{"num_hidden_layers": 12, "num_key_value_heads": 2, "vocab_size": 8192, "norm_eps": 1e-06, "positions": "learned", "tie_word_embeddings": true, "parallel_block": false, "optimizer": "soap_variant", "beta1": 0.95, "schedule": "wsd", "final_lr_fraction": 0.0, "batch_tokens": 32768, "doc_mask": true, "train_tokens": 147300000, "dataset": "wikipedia_en"}
Each number is 500 + 40 x the weight over its row's rms, rounded and kept within 0 to 999. Layers, rows and columns count from 0. Numbers have three digits each. The size before them is the row's rms in percent of the matrix's.

# layer 9 attention value, 192x192, rms 0.109, rows 0-99, columns 64-127
128:534451532457469562464532566524582438498546464484531517471525453520560567521532529428461374543496510454485515489493463488476460534409498544468492523474542440377514523523461458497450482501506475
117:516519547541483496509552546533569548540485513501460486547446507554507488511482489494526510527513418485544519563506505468528498549438461595581485530566434507522487463463479521505500478457485516
115:487571490527493497510487487420502500502375515579539510517525542522495479476499480495558503504543486425501455493528450547525531536583421455485515449389519437551555498524502520522519511449538553
119:459489535475491496485464538488446506520533518532553476527485503463523570547509507580546476457504543512505446509433498490496445558589524543517523518513539419467441477485571497489485551466550436
116:466537479472455553500487443523483478465450469557420471481506480403517488432464552573518524539483454540493439554454498552490472491537515529504441544501454470503539537467502519521491520491503482
119:546578493439557455489495560475484525513412485538503606507560496453515459483492537473506462527534462461457509520523536476433520523482493489506473570530511454550436559505544468516520479518410467
112:519497460533487514516521477552503529496538499470442566512460545468502499510490576483554512538529488531512494442488467484538506429488529430544498485524535464517530536431431512495532550465470492
125:461522498496526464520527506480495460494486480526504550527534464485572477529482496498519484554435475528466518501535457429568465567572471532451553485512544508475527450500521432483520508401543494
117:490577508517564482477530501572512506528497443494416552486553479527436522543438423495505490522497491489517439509519446449509508465578493450476548538539479460449506542496523576537512529512434521
119:500500493498509523456497476541539484481472430482483493519515560467466528484525469534437469582563485529539506572387513500479392528503512461585460554530449504472520524521438511511520509480494589
124:481452443540467446486484527510452525515524495510445448545435474456468512499480527511560523462510585407540631479530527491560457524530543451455487490503492459523514531529493500450480496525521497
117:511501401486404534532465507488503494559441459533507496479493492457453502408516494469556483517478608577461521486510460520518495475511509476433511553589569497486493522517457533572500485398494507
119:582492578494490451443470513516511468474551504511528506464587527488521426522493535549459510504463462416491459505478539423502530544535505457505458442492444491465526521486460503600527527542565537
120:490513595539501407506526493457473564468477579475497505499463464532417431511535501509468394539512489510444494464528497542561495473472480476639471454526569506455460564488406505511476481520489512
111:536501502504426495519488526503481447483541515549479487439476518467554447500480489475604518485521472539440523474559477508506476508473542460526488476464446448460513529453490483427499505509476466
118:472463549438482467491505539543513529509507510539496494467556522531496463462459517513417432511505485456504505490476534486507509490482530541522575498520519504479548475471469460436494510468478554
117:523475471492516454569468495525450561513500553587496445544526493474559506497542498520452493496492523562514501483483517461463515391582498514481455496454485464485551492448461559504531476499527462
112:467455503481505499520496506549439561519448523506587442490453455511534509565514449536524574415416550551464483536533547448514478537556439515430491509493504510538545503509505465523467532479499465
111:469476510452511475512533486551401457487506503539525541559533463554599446458497549571427478419544561476522500576566561475499533482544522517490475402495512460547495504475555458528465490417472472
106:551557533473553459503518437511542504530516552446465581547482504496496488505495448554505534547490539510524485560495565507471445446584472460494531476497475545511537532437541529512554600462493490
114:521486550545480466581509536414563422478421504464475423455463540477546570527512438495492536426526489538532525531493459599453510491500503588455484508511459436531526536473519444529496469511588535
120:551448533449580476489496557502462472470489512491492499533608476527581482484542425528489529541529479491540523440437508480540485484494450496516540598456514504466475495551484435536494518498529516
114:414478511506454524460446512476473422441536481525510455515508468487440480399494527459505511477518522514513476507547556474566508465487495513527499490512465576512501540505419463478535478508534551
119:484492463511496592430519429473513527485499573507532521467573490558489551586493543523548497474479572486463534492447570546443523481515511423480605452497453560578521440510435499454471473509517462
115:456474532466464502413445448537490535543547457489491447494591423457495519519566528481510504503465521501454606443483529514549459491557526496478524563454461521475467470486505490425511536483572512
124:475514546509528481425389457391486516517443477494529504556482482554527530498531497549491448510541566503599547514431489530560519484463509467514535476507478537568482498534434486516481463472476503
110:527560609520519505467473561467475574436497530469440539491447529423474513373448447518489434523486524497534568507477516525482522465427492449539496520548532508509549454546500425468508463463483430
119:457505499513504435531482512486512392480511541473531498518508508443475526480559485507487511440452487498481518457497479455474526449533495492531519509471563541535511497563504505493468463470457485
115:485500501526446449488504424550494433565454505490495477571450525536512483500488465425499543529525496484428399497454497530478548514508482569570528460485521496531564515502519505506505529482510479
109:498421433467570463511512530518537457501466432440495538510453478585532490463511507470438498498434574535457465458518491501481470470523499563451543551513446449490453464495507508502486515467427543
109:492517584505426545515391596516578545454446528495505493571487532539486453542528480485523540530462484525442492517543499544416499489470478450512451513524461524497565508442524492477494462470508493
109:515461545438551461455460571498484510524459429510489432532479556469542525492509478486434500506484536481590538537530454496483471516528519471416517464469493551468471539551450539484427484487523456
114:544482509412461466484454548516509512436502535540469485518457609492507480548445512531505525451470457572429462470503443479439538474483549439469495528541524563512499498485551470496474561424439513
121:537508576516543525526631480502525524481451455492521506547454479502498490530487483512536554528550464545509460529569485467551544565442480521486562489538521496500579490492456463431466534574485488
109:507503416489493495550494579517450572528462449603551514498475535493468428521464520483484466523522483517493447488505508507521555489465497479488526570569536464488521433480453513511534472450464493
111:513459596488458527558530406502547529500456504507516537541518497525472487404550501506485453448399479463481531549467564516518540512481501486433435435492486521479479491520454501538519510536511571
120:489494549513463582585534551404471516523549547549543515519573531459460447565527459509539477539495452516519479559554461506500476509495535475502514466520572549470446559470490450467553541510490496
126:532529535473469514538488482517446519482497448479463498548531481479536430505450470579532494474485430485461515492471522525553474502545494540519560436534510400482487523488503496481593533500494425
120:478556465485449529502487485535609538547529504591533457456445551478450450573477549473499508529527513493474521440482534537577435528493493505573547520521506572483512531502545475523470541535538449
123:559499507466565464509498525480476473553477503577506496504416524541481482464490481564478475519496469490469593550501492534490548473524501472425459471561369429515506565485540500463481451466469520
109:417527515517575474504604518473586467520488496492450443467476503495498465500466463511508471500483581534445474460492507481535542514475504476478451476594436510538446528514487536503460505500488503
119:473527496475505507560481596501490526480446568422469523436535525543470564508450502464518478551482516546520549494472492531489470546457555460455526469497473494503536477465471560500598512478514446
113:555520503506432483559514552553464570409594443527535445542504511443485535429536449470470515529532562484460531500489413483522482473475516485516570467519508527580457567503489474494472542522481514
111:473518485579504513485428492469478532431531475475526504457444449485511572492541487533462510461546418516481522494503539525427558475479492478492533463480486499579512530516556531566479536439566451
112:421456509423538525492467540489478536521448482456456492492490569516422545444494416526473439566432508495492502462503505553545499526574509532555521483520566504474487502499536555492487479558509557
113:550546507463465532491587474550546532553606539539506480528486480559477585488502498567503476405495503489479450472506496588555495468458460451525485507548498499442501599463547557489426478508476517
125:462559547480526507505490547480476473501481469487468498472542570475493482554481547417514558469507608494511423509561584482499461453535503546455548495490544491500558489515522512498477543493534510
119:561530498448460512437481474507513480502486518596520491517556484465471492519496432470489500515499512438529546482495482464470526541467478477504459542492444490566471523523482526535541513563515516
122:460481520530546556459519448504463595544523529556457477515449541483445500465510481516471508472510506509438499469513528482588499442448495546446485524495536412549497500533470541496504516478496545
122:504529503532505476492439501542487501556494496430545525477455447523531554478551495497470432540557492545518506493630431576469478487467475520503483507530448528503470460528492510604503526500504462
123:526544516429561563547575494526532514423497511509558485536537452529483508491516547485452452473453492542516407475536473530525470564446486454447535547511499560521511479466555476476519411483538492
115:505531442498547480494577532575551515414465568511512553557535542501469435425545486453550553460450534549490504533502534525497484490476529435485497528474513522471490460510547467488530470536530439
117:538529494500498489487513456489463483527502556535536478444431485512515544527487559494521514542544431470534566530464491505486573593488440474552501450487477459597439464522435481575462460474474453
122:518521403471457517582532561470479492519465600531579473510536508468464503466508476445535441487567532523499471412464581490461505497531522543447515444519529515506502567492482478496482523504468519
118:498421511441471506474493476543504536474562507513490455442528559496458470507477498442431505438538562525492470555464515450493534552510504551540512504522479480550410482522473465444505494435524528
122:495485536564457589472502515512541500545506477506494497486435591488549503566450463455466522486486482451528501427484471453441430507569543444430374588517516483534490472520488480429510518471483481
111:462530433526480565545534469562533522513533458499530572511498444475524514452539504507454541483512512511550454533504507577529470548506515485496490574424494490522514578471510456522488517585503499
112:493533497500462505468494506467542541494518460480516530548518460441488592439433549518471487546551472489484453526499524538548451486423550555494519518484503519439411508451478461481533540520422554
114:524499571513424533597467514574526480514471545551481479424518489539515511490492467508503498515431518487483432481460530499498479546603482478514454478475538485436488521483526464534546479546480401
113:508439519450551500534511452523487488510548562485486492482457474506517567583521517509528543519462495528454495481436561545474461455505445536539445479566435521485523475473516441478487471475473578
119:509495537495486546461494522533495543536535485430534538548533574534482471480515472494498502521461419541553478520540469563409549526512498521476448451534540468484560457493529445500508488522444498
116:467556553527580478455504506454451603431453551529511579535521476558466482482512465488463530430511481456526515479530473427533568468481489498531506450454486489508486535510533460472515594469500435
118:516566517468426512527512440520539568416447505519526571539513475556544474565456550456483523538583493474492494491440487434474424536520498481482491523482488473496462573482508505537456453475489508
122:535462468480412429453580504444553526520590516499516475536478540500488540564513497487525457494454539500452511516499480497466467555564490550499489448496468473516582480472559532485479557514503503
114:580492404489495567509504529501540467547501478456488452482443462423465529463524501513471484386431493465543513568540457489498560427467529505511450616508471517546505452474475522446547498527528545
111:429490510507525509480520548477479520469491500498475469458464479456528555575495582537512493488512474493520541473431386497562497489566469499423548489501558493496530478529484486506495582493466531
119:505501437486456489481546530520499493558496492539473471512470483541519471564507492510433477516525565516458604469526567544513470516512465556516530583475515553525502502505544500475435497415447463
117:520428535587543507452514459504525463510442493525471497548539507456469459535576427482448505519534500515510449517542483534464517511497469560606465457456516457555530479440481512547532527471468536
115:529487543525491468518491489514556537518525524445510470495497502492504474407527484476501492481438486540449518481494512488522528523458471478387508564482469533469508468483558471512527402524456434
119:569501512537492517506484431499513591412501503531515552583501515451489467511534513498437476477479444526512496486510504474479468540488517476487523466544454471515437600504458569524558563553522433
123:419497514504471592478543461498499499417425507549525451505494468549489502469535427535520493501461523459502481475505478493479499449513522525435572468500563438487466496491543506509455455484596528
116:450543589442553462524491466492431422508524561503498484484502505451527501515543540563587487497505500446523421521443416589502562470491499525422514491528530501427505552432559464509444471531442461
113:486537528514521509457517464458466404456610418520549480536498407484522506532485486510520510473471498497539522499491456526517474439498498484488498503507517428517473526560608404480522501507505506
123:490510549441506592502477535511479501463561520566514560500518566495506540481555435473510487550459488509534491478523500488501511509526511471534538482464462446591520441469456447611504501527432521
112:502520534477541450573547481544525509482430475424478457480548489515462542547559489451549445557509597553490528467496482467505527482579479462433457582416504457531526483546469440478474499486566483
120:490538561551456435482540517507523501494513553594453513490456467492499480469494529510528527539538478515501384561510467461562531473542546516500483481498538506496517445509506478524497558511532501
111:614508526501474471499542554468501520460495496593529483589487502555539523493441509426536550518511503498459465498420536513511484518454475538427445506539439529557488517466543518509507518509481469
111:436500489466548582511534515500498504524489443514583438455491533459522484542571525529459503524530491545563515456602489486426478582432512384497538506538524529481501469561532494541545560496544503
112:506469536506410438500407461522482490463474489476512554439468553562504547546506517530500504481518512511479521441479506443446410445452509570482573558489558416462494487453474539457455501479530492
106:491489504480546492525458522485509482455465493463553476482511451448453477442432533525472472467523430517512511474586492476504501512519480526467410548419489495544519539510446485600484533490531481
120:427530477569465473530538504422502542525538527467527465467492510522562556463501421501509462439568485474457483529435483508527545495476508497504484522488472549504482456503512529484491560530558563
116:523494471497512500427444479523562448479487503488457508464515467441581519573486494512492593482502489486478493449392554481525492487511516519533531456438525548528507496495508486415502418417469499
118:452505434547468517511497494527566515517488563452441460488462482596471482576508553466497511511452529513520499476497447534474464461495526474534450460468547504513506505518489484523480543549502531
115:485482495535532512485472525479581520489484576558547501597493578497490538520536499507479450522493565528471504520555531510479533516532509504449498506453455486451471525494567502518456468485484485
105:521488504552500506534540507445490543450528506483538498477495459480508526471515550487508533470457483584578508480456470460535494514488517437458571535445493474551490525562406553482454546518524426
122:476438502553495590494473548578464526435461509457416540498512518585508525470502470504554453497525507479404441505491477492557450552525473491521498520470482550556508471517545546450514502426526534
112:408429483453546487416507397529439494540507516525523412428452516503489565472417553448480488508580465516570560545466538555565528482537565493457482532509450502467441524527502522495545421484477454
110:490561481508521489500575483496479506534531511465497426534457526519426447483501504558485526490496494514514510547506495548482424478590501571463511469555474492544493509504538514531525445452496505
124:580455420521446458507467351450515515494507495470529517445547517526502449447520481517478510472493501516511486502470555500427514492445482518492472481414615516500499528521481560526557495495518544
112:545544470523520571521469487498579523543522493482513483493485527573512484428530478561562490419512519555530485454526509466535473468484483504544448499561457540411456509510598548483511528481461463
118:418447476518444493541387426529516470558493465539436504481466493518555484442538520468472511534465431523509558484528536518482483529516519516479540537521578497412551512468523505497524413542512491
114:497406492484524423518502534508521536517525523523463519454518546454411561500541487503517505458500500521523497528478472479515526410469507547494540540493603556565545537461490584410533489495452603
121:518435517464445470471482500460510508522528564483412526420485483543475475559422486512616505509492529556446563521455551457439519469424481466569548518532510455500538547563535482502460518500564472
113:549505540532477424478530495489536405501441497502533561497540509545549370501474527492518548467458471437497460514556527591503458467535507496467465514479434467481499550470509392490539524516498555
115:434581504457530533449496449424532448493465537565434555500462465518492500560460555536449484439516474477552460498450513512535493490519495460485514510503492562474510471487571558571481541488524393
119:443452442417590485536512400516542478504483519553535509457485603480518484514500511472543506524552572503519512512485454460447518479503503506444458523472471503507492420526548442576517520454501482
089:544554519528549517501545589417506467476496491521490535569506464509470524457503542506475483442386477569480548508477527572513454490499515420521500522476504528477434507473484583487415459450505567
072:501452502397505534524577543467500565460519590526476470496486497502486488483502477576480454544506532425512532492481580492531453567493508539523465535485525524491490532452536531492505569463523490
075:507455519478545529550524543507462500417507533460536433494477470510484438500486512524443486519530484476504589537492516540485542495482538571495496468520440472466508488595535485523506521462473448
080:451461457571540444550554520536512539568426487431492515526479466449532480547489534484502528548528489557438422571524458492516500425505498520557530481552480537450519557451529454489521495506548433